From a checkpoint of a small transformer trained on Wikipedia.
Architecture: RMSNorm before each block, biases on query, key and value, tied embeddings.
Training: a variant of SOAP for these matrices, 94M tokens, 2881 steps.
Each number is 500 + 40 x the weight over its row's rms, rounded and kept within 0 to 999. Layers, rows and columns count from 0. Numbers have three digits each. The size before them is the row's rms in percent of the matrix's.

# gate: layer 7 MLP gate, 384x96, rms 0.142, rows 216-335, columns 32-63
# up: layer 7 MLP up, 384x96, rms 0.138, rows 216-335, columns 32-63
# down: layer 7 MLP down (transposed), 384x96, rms 0.127, rows 216-335, columns 32-63
gate216 099:468526466469420477498457493494521462554524477510501523502539496498545561471530501585508506521524
up216 103:530473384459460520537514479472504521531527522487500530514517522446461451533545552464439512470521
down216 106:606524502512447485522491429532492511519569521492503503495509481524446485502513518444496546479519
gate217 105:455528469517564516529560510497469532484490516503440545422437486527468468542506468496524498548518
up217 099:518510528456531474512541509559480489522530499492518481588589508544467541529496528491532471460538
down217 105:425532399418599474573496489553509503501478467488510503500473536481458467461412509537575474508498
gate218 103:564535522544517492588470523505472523484553441499588507481498513569416540508487528470504466485536
up218 099:461501501541515442429477525463527515454536527542561458510485482505535560549553439535520514520510
down218 100:487544512455408473535531526460507466533477478545500495559533445582495431565469434469539550488583
gate219 103:585544472514482527536552499455556599522531512508534492543505556422469444534522458454494497456438
up219 105:501493457486486485504490556549480452487510533442490595496447464431481517455545489473504504500517
down219 103:517552500514475427531446507510439526531447516529511506451435513501545457536475467516483505485445
gate220 111:498467470523506480435463539552543531543474490454511477490489522462514475429506580474435476514469
up220 098:454496476513497518461483502547512439493479479521470481509567492519468484473455387497505462561533
down220 102:442502540496563547502478531478465511574565508469541482524511555486523515548491551561508470501435
gate221 097:495464565503431557508477476505450509456448571546537532440473531548530494505504478526590535530447
up221 097:506464569544488495472537501490505484486553484508444480509435525464427472486476532574489513560452
down221 099:461462515533524477475494548570501476493496488508563480492496512498552511542498535488515449429477
gate222 108:493448465474484542459520468410468510500493497525441496605571433437529586480511511439503481425531
up222 096:459465473497478490502526534496538577518498499539456555466504514565531491509446467398502476534532
down222 097:465439539493521422497565575486453428513452509446548478487569554576511524531480460508479556558422
gate223 096:462482507523470491515454503515601510542443520459519532456533520507489507537536531514441516524541
up223 105:500485474433379478509500484461400525479537445443489458531507513562556462530493533496501494522461
down223 111:540517488378513513559521504508571500440558521540465489521508518468561499520537420499529501496551
gate224 098:486491425506506515544473540478488545505497503562457491555514440521469505516553598476547505484508
up224 098:461484488438537520552534474488508530568505584467415491520570467546524475531455433549474580478507
down224 096:435482482522420451455473514490441495544453414537573470465529446554461448512516491444504474563483
gate225 095:547503491539451443456548482505516517484432515505515396604552517446454462486502537450473478530508
up225 107:533558537498467484463488507489463509527529496491418555442434489562450467493449513466478399497539
down225 106:582536501503474457603540463580457574504539555490504495471550470501501384493484511520468436499561
gate226 099:578537506525483524608473516530562511496481460521498389523582535484440478472514500503502444439508
up226 109:552522492519551521534580485527488623443517537519583435497507447548474548507503496492502519481489
down226 104:466514531473544483535491490519409475528469545469522473517515561530525494538415566528432450557490
gate227 098:552456526486508514570523465489550455513537452492491531550482479461501521585515471527498580451442
up227 107:541479452447464488509495539449493490564507496496391433530448455476554487510538479505447424502508
down227 104:450402486549553574546465497461526451532415461551467526466556489455504488534508489479495515506615
gate228 094:500467502440544583503429538460494506521480556505434570518508469494563500478437505554528465524516
up228 105:460524540549546506548516495575498545535466499448466473531500390473447451499509570519495526465482
down228 104:536454442455434503462519520500441521483560464484476578537513505480497542548517472458518476501476
gate229 102:550561557476484487476465538475567464459488584552525512511470551481532538488463491491571461466482
up229 100:512534516523498546478490549499482494427567465496545513437524427541497556509528477573478535520527
down229 099:520494477562490461496551511540493504559500452459432526531490503493422513527536509474516440494620
gate230 112:521481581467455537439517518500530477451460489451470537580504469510421511531557543498506532552526
up230 098:549463432441519515444549506495501448477563471456561513485486575496468453480415548514500473517511
down230 102:492517563517517496507532495504502586564452487548445566436467535533480477502463437440526439461495
gate231 092:476460465509527479572463493482516492489495511520528517493555377590490458491508461461409485507558
up231 095:538610437546551480462461476446471496537493434547480469528496493479527480566513533460493514518506
down231 095:481466491537402483524521514566496527430493538481520466496450419472467538467454459473566448540501
gate232 107:488444491542535490459424613485549421509452573510531514524467535520525464489502460508533444463539
up232 106:533541465470498472523491476458455538461477468536507612536555434506494525539512538560479562522479
down232 107:531518503512602445456513550524478561523405432573444523527513524530519531427443541456477493480515
gate233 102:466593455539471474547466471513509573530479489547470463512460523513552555496514511507469506530464
up233 098:472574478521493571411532494505446526520491503528468481503553557508533510515482554536457420592514
down233 100:463538518480390464522446481444475511480519557547474488471545461514529468463525516481458475572486
gate234 110:468524548508452477508500501415537428510579554515462455511495448510482490512489513480499540474519
up234 106:559536459447453479468510486510509406465426471543514482506516540446553493519467532449512442437532
down234 100:468572479497582456510509428474480468397526473442514512516479567589503514486538456456484556465509
gate235 093:505477452503556541554540606490471578567482548510543557448513494509448443455501453544471541492503
up235 095:489585449522482508547539504554566512492483504495467550448419505467555481510449508408533582515478
down235 098:519498493568547446547471458514604393507458459501549488497531474512515507502475528520484444469464
gate236 105:438491543502515526526575468486519489532528601479446462512527458521460482555399479504483495512485
up236 107:417435518461464497469481573523479445470562500520483490497482406432537514523464544505468499499525
down236 109:476457475493568473487531556517436497531575506553491541524470537493576538546518560469498509472496
gate237 098:566567490458511507519512502608503494511404537435496505456493481572452607542477512520487461507558
up237 109:515519425557502500478560446479564471559551431502494506553531582498557464536497498463526527466538
down237 103:453610539481520513514569531515527519486511465492462509571567510485502526447522540413503518532523
gate238 106:497474504511449557540522579532512513535498542471483504510500480547543512528405512558614466457491
up238 109:467537560461561463550470451570482479509587514518544519487490545530478582483517462473452457420540
down238 110:448537554485514467537597533502520425465531572550469479457469463453561489468528533585493546495407
gate239 105:491472525522409498487445527474581391502549494431493502495490546523486548532563511476490501494541
up239 107:533454506451468487546525533512469449530500556500508460556577479498576552481396491520446480463502
down239 099:622480532557525501495504550481525519527507543520547476489578539506495488497501434558510487535533
gate240 103:513482534488539516457505564455522490504519482503474578529537504470497520563498464602513503517519
up240 099:444507524501509520463510471552491439550468546492502528446447532532476483548462526525532466534447
down240 098:490452462570478498493533468500465568501463483501480544521466496446494519581438464526531457472527
gate241 093:423530418529533462520584536530484473566494534508488426498497469487449494474540426463487557531542
up241 093:541477521500490527540503577480531487571507470456500548432498511551540463539470448490552543534531
down241 091:510558489549427457454545487594513504474531454455519410519500518419458506461559486457469416495496
gate242 105:537511501543449499523566515472486489503477514467464402514500530439460487620510517401509548507529
up242 100:518488499454532459499511480493495534527460490530505500390480542539413467474478533427500569509529
down242 099:439426454530478519547463580498585488504471473576479482447540517546572517497523496473545478546470
gate243 105:475444524496472440474512485439463491471397471493564558472558523446507491472524453551513488464464
up243 102:509440516525406559544521504529514484444546488510540434517604477592498529553445409476562471447529
down243 098:540472467477514517559456475472444479480472430503504436532486536523487499410469543570451509484544
gate244 097:520532390470481496508515561349503609517452484523487482495472473500494539499504480491449500417489
up244 099:454560467589528569483457526428528468563487465530514509468478438483552498474591470459473547498446
down244 101:454529560556501485491544434495531467614512519517504502551497556449519469552481561490478532501479
gate245 095:505552529474531525453486536451479512430474438517554528567486472459482564543446494576544507512494
up245 097:544476567526559521454459490451527526443526543516543429468470488545415481447444557443515522508500
down245 097:470439513459530536517435626498466480440515495482530495480513459501559452488534495518539567565446
gate246 098:532484534490539504493494466518513566463472454489519553485484533507526548459524586491492531446563
up246 092:480438459426561495409494466441493484523510521484581484530565485514583575480452550457516467513531
down246 092:468447513527474469492501449548449549533478489517511547515585500504481570526507499502532514522424
gate247 103:443456581487472480468440424585516490493509531467522504550490463490501518578499472452490533443412
up247 096:509518514453532487549515524422494497491508476524561535470489505525527403460581486501542508544548
down247 098:487500504469509597512456488542409547582486538506505475457552524451539462521542479517497495494503
gate248 095:467427528475449507507521502434456501464468520541522523502490529476495486482560493481463390564507
up248 088:453533458512491508477495573524484481500518506543546531491453495545549516469536528530545493421469
down248 093:513511438478597489551504443562552459504449439529524510531503539528515467503485516538449539478499
gate249 094:485580475434417440535527524528472455538483472474442488449525515462434522534519508474475557524498
up249 108:552575519480506482474480510550454508518501541578504479551489491417462478456452463478569470547516
down249 104:447600519486437448503541509525545544520493462478539467450460495476453510559456519544538509467457
gate250 102:510523542519410460521551433508503533443425576561547444535484533485506532476539504498487438500476
up250 101:491486545498485458499536542507489485512477503475452505449456483518543466417498497508509419429425
down250 095:529511493471528502557512518487492490454489510546520494493475515540469442481544543562519491437513
gate251 105:450526516518536579522571507531482471543554482534483495469472429435442476526499456534472524518540
up251 104:523504508516441483453478494462483452455490507477530534447574496595502449506418560505576530529470
down251 106:486440532503459514459533549460537501542489546507508510446467544524554501519425481443511505562488
gate252 095:469557477490481482549444464513446531486523498511585425487509530540452533472522490474509454439538
up252 095:513480539492531495497516558469508442469550499502445515549456488480525508470437482532571562508505
down252 094:470484570513494504457534579441481472509471493535547497436494519566462515561481496515537548484530
gate253 095:457562503524519458524495472490533558527493536483560421525480560550559473436527474442454457498481
up253 089:479457492440499541463530500466443541477527553454534481490476496484518466413457491451462537506468
down253 095:430508445558533422460551508487516456485535540472459487507558552523502479461502504495533506519451
gate254 092:554535509439470450530534555460567505468495561497498459532563552551555444465471483465552504479529
up254 110:470536502433496477537486537458576488533537578487501483532540494509493502472496496565541485462407
down254 107:479460457523513460526538495544467484469519490479503512521488474482534423515459497530443550475523
gate255 096:478506536565505453491481496524582453561537487528551457477451486517503538459551451473470471572489
up255 107:508522466561546545518476522522505524518501470560484517548446490516554595529458499494530568537464
down255 109:494510504434579521496521443463508448473458514533461464529528479533509530454504556428537506480558
gate256 097:508439527506517501493525485454475532513546440567486465529452494451469493478511563528454448519505
up256 091:509543486499532527463486533515447575579511446525497525454507512424504553497488557540552570461488
down256 090:448461497452429521508536497504493481527435560507489464487572457430490494480505523498459478543528
gate257 100:576499570444547430503518479433457491517500493493456543561546539424492520535470525495506531414438
up257 094:446464444518531444490512513541516485533538535518489528490497412479565440511546469471489433493507
down257 093:508549503476477493568474454508468508520587503448445536529478526395484528560550438469494493485505
gate258 101:494538501555554426533475463522488543497483489514549486516482444493429471556481541510522480447443
up258 106:542473504460522456528467507549456537488531431483482531471524514562511512590462476499392458436495
down258 106:505539486473560509486497550534533465440482530433499475544516538502439442432518511541481468496446
gate259 102:487506515504444478533533487526547491463500545476440456432530485521560496465508494554546491473498
up259 096:573399475510504498464400537509499527494576527508491473445484469558451538536506537462498471443504
down259 094:472518458566505482462428490505476506545509493449497539415543482508497515442453539441494544493512
gate260 095:469441517425469525497589524491470501521504486514498541540521543509464496435499547519496467522446
up260 100:533549462554487460512481545561515490519500522448465490462506548474500464429493550491473460494498
down260 094:538506525499399536529473520571513438493522554444549511513577515443524463495469478495558455475517
gate261 101:590571492514459458491521420517511525535507486495518513495621518562490501447511493471573433451499
up261 102:518526497435450457505521470528480520541449499519434519464461549515494443458467526431466489447463
down261 102:494543494480503362521466482525497490533529518509560541539579425523451560494448477517428480452519
gate262 094:466446517498516468471557504526599455427525514557521442483455489475470456483447545534431505509473
up262 098:478485497524524532486452412471424566539524453466586593465464502469497562553506501528503497465451
down262 097:500462539473438467574502497518514490477520469471521455504547530506502489481508504520514534510454
gate263 091:556532469452490510517505507464554475534516503526535520548485498480462477541500483461485416460459
up263 093:566455527493443512486517570490547525519546469426541517539501465569502540464484487554519505506472
down263 096:486458463506512501473509516510493603437479406512529511528435473468439522496460457468454474514531
gate264 098:475555461436555514567499508449475531486452532413434515512457559510500514487525499533539548447528
up264 095:454517463532473464442539569501507528479531549494489510482535458535568518565475473482542500538552
down264 099:491529487495563487481542491435515460477538515456611485523551424504547519482462470539485464461422
gate265 104:457529430454521465477521494513456539531491464448506530547476472448523597503495465524505456470515
up265 100:509462514525507567571505520497554517498546488540480497523539567502512456463477488479510460521556
down265 106:516496464523489453483482472506456518564480523402488495560552463440515554590560430533520449462504
gate266 103:519552544487461504504558510460453456545526510539388425490518504539552461473539552586510454511494
up266 100:527534418480498485504498501482541528569510559485483449507516481481575470499468530481420436513457
down266 105:436632484453524564574548499447502495387502468515481562496488511478454500510437447493533519471572
gate267 103:487508516539519380489443481481465497455477486563516532482515434486463486496531548496420468560584
up267 099:538506519486468517513381530454510467467542520537564582505476469557511507462543486512541498494541
down267 106:498479551568483456472469481523428481485560522571535516462433466489522519523504460417446474461550
gate268 107:609427543420539529538510513441527491485497441609535553488509460535449489528592512440577502485462
up268 109:479565477494489546525523535479526561462547495415394424472518575440524499502509441501482526496541
down268 108:489521484608533502481503572512528470474484530473548511517484496440511484451408478438416486424517
gate269 103:476478509488516447499466485465501566467496567518482442418545518513471518481550512528498496512500
up269 099:497460526467453518514590521520590469546509497575492449479455517466522502535544428564468542555563
down269 097:473481537490494503490492471532578425502501441508524554497531598525557497521496485526439483527527
gate270 100:478458481489502579482480497453524485549482507485556482485541473508428525497491503538512601489546
up270 108:556449485460498469470443510613382532519470473546501546460488481496509547476528520467429506508466
down270 102:509463487517527530499536532514531463538503566495473524517418519515478549502497513453460455487451
gate271 103:538560586444525453469469487464512528540508511556509464443457473454480486505517511579470418490588
up271 102:542512489422479496511476495436484507485504544527431464542517494456545473509433543552507517457527
down271 098:510546472499542465529509501538474568476489506536467569479532488531505543517600484480499559474511
gate272 092:519487572533510466533500498485461492503454467520519463488448588493476505524497426461479493451511
up272 091:445475525510534484501553436473474480502523467504514445424451491475532551588471454504491553454535
down272 088:510494473512577487526540497506477591490515526503439544463558494500491485460529497501503489473511
gate273 105:496436521482483508588480466461562541480499502465601502503491527522569511487514452507540439514396
up273 106:516498546459525536570464530512554522527506553451500534482467492477495423497473552493445568527504
down273 112:492439489521431469476458533509608455515539544517529532509484454432466524445490483488558516536449
gate274 105:492520477554508442472417564441518482528431505419454496530515516558446523468503515531523524562544
up274 100:524577536492518622513587427510520500560545511408489479451506474460480453468467509434476486420558
down274 100:502472484507562522517514526439517528529532486553469518513523474506466513514506407551500519547417
gate275 093:479530509493477514557459417523561519494536479474499560508488467502527518440483453507519493520596
up275 099:456505512507511468500535517526490534480518458475482439453437504443490489477467496530495458487429
down275 099:554490500477576537404494545457438513552528529496489456529557514484514497546497495504464520529550
gate276 110:530505459467482512523441504528485539501458495454537543493518459467487537474426528438430467521519
up276 104:437489520483527500508483479517481506477497543484573435549535518509531475518458466491512532519494
down276 106:496459519500515490451461520523523570453509481470512527507497504510512450496514521562516524519449
gate277 109:432480530478454575428481531451485530477415505523463539472476506504555553568482478489580513492480
up277 103:517462454450482527487523459496484548491494509552455521553531450417423425494535421516522432460450
down277 105:450467482470442434522504552482483449556468528516515503516500494505483510501466456436493484572502
gate278 106:475488549521510522436464436532532508464492422498498395583501518497444489490505427448556517469492
up278 098:521566441523457476566554480465506394419507405485425458512517520470492539437596478499488539507567
down278 102:474507438507533511521485489515433525512482565458516630597543499517499502475483519492473469478515
gate279 096:507513537448503432499453482483504501549530434539482524539477508498555563547534515512444440495580
up279 093:503494547481526558487499538517498444513550450490473467496477484461469507478531544520533474477470
down279 092:481439471540514533484457464451457496440521498522470538422496527519511497484537520525524524434512
gate280 106:549524403481588479517464530508476497487437540459469450442528485460492457490393494502535493461512
up280 113:584450512463516475544508460505592438470430500500479475515565515537452423586480429483515550485515
down280 107:486487468437613534481441461485525498493466504503492484449449516501512499513521519512520531463535
gate281 100:535503543433582520491515456512585537519530426447485532550454539468527436502524508523600532473500
up281 100:513503542552470482509505539432480467542528525484562485439575476461490424500452516524486559490447
down281 101:484453504493467557501457495485534440546493473482534487482515537495497458497529496460525520550482
gate282 098:521551543560556599509561519463457451510456500510546525497519533472508525520474481531497451507451
up282 095:479506489451550455556559505577550527497549435490540480509549507511542564411418523426482460491534
down282 096:538465461577486533553509548500432502458515478492483563495538468518472507541561427468489518578490
gate283 098:486491645453490465475534515472526514456494428512544522489511538543487443441479540456506511490472
up283 096:494500463500525449525536486513539514520469497524547543560493570488509515623427545477516495522498
down283 097:433478489448522484454482529561466542508459566510475503432415523485524467544459447475484495454516
gate284 103:516487570575459437570439483490477524555498411537536487475460521519472434461491508566461521498490
up284 111:477458508430469529522506464544506507519419536492457448427487586536513518512470422421449522418520
down284 107:475486484431561464477526387498508545438553429508390570495514538523546462432551441452486451463490
gate285 103:492555544519415454519545474474533522528481497506552519551453460515502506487501408556428493522503
up285 105:439525516482444527516400487445484501516451514424525550535499459598481487521482486515495528545551
down285 098:466494507546470505507462505504520520566461527551557487521448460462566459524518468572496506526492
gate286 097:497478472529548410471506505493486512470526515585457504468531483447477563464478529534527493567484
up286 107:502544563506547527504517550472488502557542496445549415500555515526571461519512502523484363483486
down286 106:444520470489484484467506545492540457442527488489501532508552543517509521548454491510421492511452
gate287 107:506510499457453590558540505481509493535451455524457491484531473512495563517555527540488478433544
up287 097:441464516428496533521537478444483513557538462522485505453493441471561491527563490462475523464533
down287 093:492449530495520459456480524516522539508472523485467511488451518511528486455471493469456534493537
gate288 095:445493574515548533412411507507499541587513451483457506511493487424547455557477555482452483535506
up288 100:503462532489491553462409485486500486503553487580486571537592466513525477439549426472522455471500
down288 104:513456518512439523548449482546447537528580518480475529481465502479505525515480481445557497533507
gate289 100:521535458486509530529516573514527536497509461542548499436441490509451487563520527478407483453479
up289 104:476470519515472520528492492468494640425543468497412480607494479422502495462485409520517496497423
down289 103:461507456473468533526577432536513508521486499498551548441553515592483487539539460541462471458481
gate290 098:471534443453524458531461530491549531546502530453517529442431477471565475499487496470487463413481
up290 101:417556519563551426463469494489559493528477548517504555525481480519539461596498563490484480503555
down290 097:432522507475457484493521484480520502445430484478464537527463452527523537564489462467554490529457
gate291 104:465474448506496488534450515466582567460498522463442574546568541541533461503490505502496501462564
up291 103:480465505518474474571449549494467555459470503529515515447482526532442552551489504459509541538524
down291 103:512504495498446506503544450517536464477454530547530432457481500515454591480477455479493555456468
gate292 108:537501490454488580491491442482467508488535493449540576470545573541459490422527466623521507536451
up292 103:485521469547507546486544530472566520489466477523505554527533558498558525478449469488503458539507
down292 103:491479455525547475519519431470529463552479453471479535438503507477528460488451469517488572512530
gate293 093:537505533501494482526497540454588509506544502507544550513506508429521563471443483508450586459458
up293 101:458547505491436548480598470439547487475593520548455551439444502525441452477548551550483476436505
down293 100:547481522487425559433597491526406514475458544491471557432537542483539490477528493546502535531508
gate294 092:549537503479500509409491477453473449446514480501513502549428543432504483422520497519443453514533
up294 099:547522506549521458478497506467496503471471418532481452543411454512473547438503550481489457429543
down294 096:502479473490527475549508537569506556534506481562429546459483507547494488526520512507539516513509
gate295 091:417542482465461508533564485567477473476486511450509538505494503558575504476551493470509464575476
up295 094:480502564427460491463497508516420490486523513445498516497396457540481429467542499500545440548473
down295 090:493523509439458577467538498553484452447490521495530479445465546394479486496495578525538526459539
gate296 103:499491537512540452510571418521456543548455533494494570559454508575524520458556566469516482556538
up296 096:500477546473480478537556437417443531363499425515488524465525491487533490502524580511472432506503
down296 098:527515503411450443478450482423404566504520528466511466480565495461458520556500468477509481487533
gate297 104:485513568544499526539460437497496519507484448469469450508510475430496524557512505505481461511509
up297 105:491408492455473497471558463491486447497537526565534543507447494536511424494514562548450560466480
down297 094:489453491403425473485507466496535514555531537538507598468443508510471491493581500454500489561440
gate298 098:545517537432481528475570458416473527539471548488539507536469523501512434487513560484508452527533
up298 099:506552502464514491484481483497519524489454457505444538427547536546517537427510537443526517540471
down298 102:526529539489461530488494430570499435493511490450525525528501523548499455505501499422498487472527
gate299 100:472506519504531557577515586521544453516481505503466567482573502439460562559550541558465504529509
up299 100:489535544543468417533495441434499526510506507510458491513519511453482557519522442487485483452498
down299 102:491449578504484535544527464546448525505480462476471445510457476514498497517488469457554432500482
gate300 086:550465573482481518473475523451502513507441480539518544495486487555456481567535490470455523566513
up300 098:513529531497491473481489578490519477484492472526481538480495514554477488510422455482489530485465
down300 105:522542466535527464510450496529504485480479443510551425462462461510462418431494491479510529454466
gate301 100:484499520458473423524442519441500535522529491457539483526537534498432485502525553561432483538493
up301 094:531505451501520458504544530461414509499434500557490569515548498504495522507546475506501473541496
down301 091:478517441461449566454505490530525549426488517536500528462461478499481490562497448588517511555552
gate302 098:581471517543498480521412426499488548539533576448487526451502477500469499478510498423589461460452
up302 100:469528508535500517486523535577508522533395524524526521490465557550538515480425461407465538535569
down302 100:529532485488503427523509451500553524457529478522515504497555501471592480471548531582508505520500
gate303 112:526499463614530464493495567515530530525470505525501431462490508484510549490505424478455463410589
up303 113:536537500449536508521599514542488432465531512499509500554434429505475495453484539530530497507473
down303 107:463493511524540481495537456484540396442518519498512479533461487421572507496545520469482524512480
gate304 099:523507525553541458489473499503560479546527528488467514450501508498507496451430518527439455521522
up304 094:474456483476435471507434494509434512589531482496540457528490515497550532495529502477405500474563
down304 098:510527481482393513511445485474437486517552503498551510473458482522422474454498553438466460500491
gate305 097:479545526575481549475451557466517487455471485556525523528488562522531488507492447512505491486577
up305 092:523461436478557478551467441485507552534486492503547496470499493436522500467559503579532528532546
down305 091:547526513523526582522491496510391515479578538496530448577527529537465471487465481486498517504472
gate306 090:511486457521527516472439509510449499503403552539537531454464619490443520513523484505481494526535
up306 089:488523506544507572490477523491510464470465447541440512518474535498467484543455475455526527424514
down306 100:394500521501543478526495548546524520568586479537455564488492454529500508515512472543506424460475
gate307 103:513484440573505478489560423506573582513517511503435526429535538498458569442437483457455515588533
up307 099:435486477536533532511469487452447538483598536507540505501525466438484525529461486468465564551501
down307 101:518498558472512456409494503476551513526493474457474520478538539516488484498438461543494436578469
gate308 104:509540521483480467539447494520502538524468518508453469464483508543570532417524512444550389480486
up308 099:446512477553485510526474553478453509465472494406524528596548461537546461474503519505493564542458
down308 101:512449455543385514518481519585492495495462508507520446457572451508471493535511410466429469536449
gate309 103:523573580558515565546482461540486508482480456550469471549496451503512505580508500537513471526551
up309 103:411468535450526511479509513544468490546439454489491612486534523501506508570463532502484560500527
down309 097:431520501402487499499491486483496485562525468510554495515480526534505521524552540574505536583546
gate310 108:463499479497500456540513480460483483476501528552465425521440443515506379506507535441562493500471
up310 107:447531551507555557543511512508471545436430471513536501474449495461486440538494553520515524563505
down310 103:540471520539510471444527431533452401448465412480554509513456548430543535495551467538518501479573
gate311 096:498477587519469573480512495515517543509441506567534603495485495524506497547481573515512518513469
up311 097:563490471474476526499559517512499569487469499541549442423517470452509522467479559519526517502533
down311 098:452450517480490520551464544510499487520545525609453537487527532437413440515521495490495476539455
gate312 097:540534519523431482544465474507545474471502533437469425484471455521436500517494494457557478532534
up312 095:483466504459499503490472504510490507525469451449544488468557508527506456480502454425510581499524
down312 106:475490474519519505536513490535547543467505470523474558462457604441487457498529517523510514517493
gate313 100:492468471471486436498592521536485460439549509513542489510519573511499467485509478598481542503546
up313 098:511543414475427490430467503494572524592481507470548544484451479510509504455507536449448433542485
down313 099:537478484495411522546524503505499462466508467515481483495485446465490470485454457470511454542510
gate314 108:504527529511511450592531550453557459527548560422469479497559462484435491448568497476529445439615
up314 108:580463531573606528558506513512516485488447497505588547501498448449488490517586580531584479565560
down314 099:486580488509518528477456512511465533429449494504520504505465535600561535469493520504458515523377
gate315 097:527559437508469538507471604445494496467439475493494487474455556470531498533530520474541502528498
up315 093:537540515555482527471532448498520537477446429501556509562445508553475465511440492479443478467429
down315 096:482469435459591490544523482518530516524513472507607513513435439552484489473474559537551480539466
gate316 093:483523507525549445461481537483515540475559364447443496488504536472512500496546525480510511390528
up316 100:517478509492460401462494443575594477517538534474496499531446477501566513414476462512525488510454
down316 095:487481547466528528511548565516513507507489486495567549479478522505540495522504525442550465479557
gate317 098:500531554487520531504522425504559504433496523479470463483482506492518484488493464517516476497514
up317 095:473433551468479507479503565552448477448445556461496476508422462473539457498496488538450468551530
down317 101:491433506557443529528513492498519495526492504564513583478500504500497469531530519474481535480548
gate318 098:484509445552466440488448445482451521575402548478490506522548477539497514501526517472482498536474
up318 099:438539433504472420478536425523452553564468478487470482436511476493552486488540515511484482510499
down318 096:445476510437519532516499569481528510488598515454438501514469537495581496532530513573470455471503
gate319 104:531488562510613489510503536457494475460473519449436506477488490462472415472488431456509520479514
up319 101:547509536535492508512500519492522457492552498460555540427435561472487426512496528482527439486472
down319 108:508524492489548475487498431467582416475510535494557475402461573531483533501458566416490484493538
gate320 096:514460534500467483568484453541534562541516510552562472520507483482463471439474462527470464477471
up320 099:494424599483502484522550471436570553559498509546528546469568510502577447517489548421433549512472
down320 100:558414527542555460555452444509478514521503515530489445507518524575575503495550515489428474542433
gate321 098:509530481517535475449510553506494485561464473551505484499448522484540571485553583490496384512563
up321 096:515437463486458430503521590501422475567523517497473514435552474477541472523453532530459473500505
down321 095:537533447514469550441489463513414494502403529507504505511487490524507460478559607503559466561504
gate322 104:510600587475488584523534455592539428489475515496556462587497513458463510493483549517503508517512
up322 096:521548464517545521463521457467380489538512441487493456548514475540534508528504564550468487508475
down322 100:533518473444496493545420466480457509432530473446475540524478494512504494503513568466469434475503
gate323 101:483438533449408495512524539464524500424532492495459453491523457452473544483512473427443557542585
up323 094:502508520579519539510475532556441485550478490518536440512469523501497528495602533410443493521542
down323 100:551478513449501491497484509532469457576582452472571549474498500534459447561465513517519507497474
gate324 097:440406493487444475546522493486498454450523441489500554544458460470496491505508428482479512440460
up324 115:396493463535553519475434533500586500462514533435494517482495527527490554475443404503536497514505
down324 109:457463437495494551518434517455517508463447496537555453522477511558565530473453533512467578418484
gate325 100:531482540462486551538579498519524482483376516522503432536459527487453471561486469538519545473512
up325 096:472412515472488483527527485512416481512435546487488559427458462437458456575545556427420499540472
down325 095:517534447554510496504548520508503526474527468549453474428466502516504500496574522464544474557416
gate326 096:477463463526451564556575499502528480464545479481502515490485490442481511555575467532440532494491
up326 094:452526444491494461471511528495594490471462471392549456494483538496564520460472460484549526515520
down326 098:498470524549478596562452509519520505492516508585551494574518527514517598472480488486493491440520
gate327 111:535495509447555515569454554574539508461439487466520533535490422473455474485530488483556505513515
up327 098:457520535509521422549544498578442495507535538499503519503470564491623521494501464508523470536409
down327 106:492498434424549494482563434502498533432515473567505472505498425487455484520460502521536482447503
gate328 104:520525565491516393541508482493546553547540473457574475540489468470562505451557535485477503503462
up328 096:557447495438487429505535431565469481513524537525509496491483483544476573503558528525492516518511
down328 098:540528509467545554428505461475525473516466492525455519513490636497538539516485614537433492469474
gate329 100:461522532502458559515439501521528502452389549530486482512503574492491559546470481520485482560519
up329 097:447525519475520466514502501486500581401560523502485476505420499517498536557463508545469468494468
down329 097:619480535506489544544486526468470519470555471467489519468451480490481504490529501487518487458536
gate330 100:477470485525504528435450586496451462540439559453501581470454482547514572471514488423535466542482
up330 101:459489441468525471506516522520467476532437505443539498466490558534485478418525437486576525509456
down330 104:459448484414559502543474448523524498424460525474481526438496490507453472505509538539482461467463
gate331 103:409439513522489545470411474543563527521508546459518543474498510534447481549574461458488459498497
up331 100:477546511454526505502514527502480523476472458562542462533456506490457497435505529514532585519575
down331 105:534522572432479509491467415486473508499504481502517478460418513564534510444433552558496524534455
gate332 096:470432520504480462474562473523489529517547487456380531543513544486471539494519537513568530535526
up332 098:513487535491432534546490530517560475489494487583536437517484468495518457503494504554496495443504
down332 098:536437542421443516519541574495470499506541487438461547524549514431566387486537467434560472473521
gate333 106:511549554467517430449504573481467515490578519552531470557491552489545557532478521581536430476480
up333 104:431454497499491461511522447526468406593622497496469520441484503523561496518500449483485469507453
down333 103:516536487511462464467526578457442543503523485505497531526547482517507458526453548484500452443492
gate334 106:492482486500517539564533501518524486507443471430568564511598537517434505494473456504475470465473
up334 102:413518520527463577539480511514589505574480549524469503475521494536567500493525470491566502538537
down334 104:498574462566481438554561466533538444569466489487498483508576534506490459534602551561506557543552
gate335 099:477450417514532577520465532482510464457489434595562567514448506432470487499505538508560493475504
up335 098:373514558521547464469502492535538536471548511509490443485572457574516496512540468499427441492476
down335 097:505514529505440485512426516480491431491491479523499513514476469491480502494513534527493486535512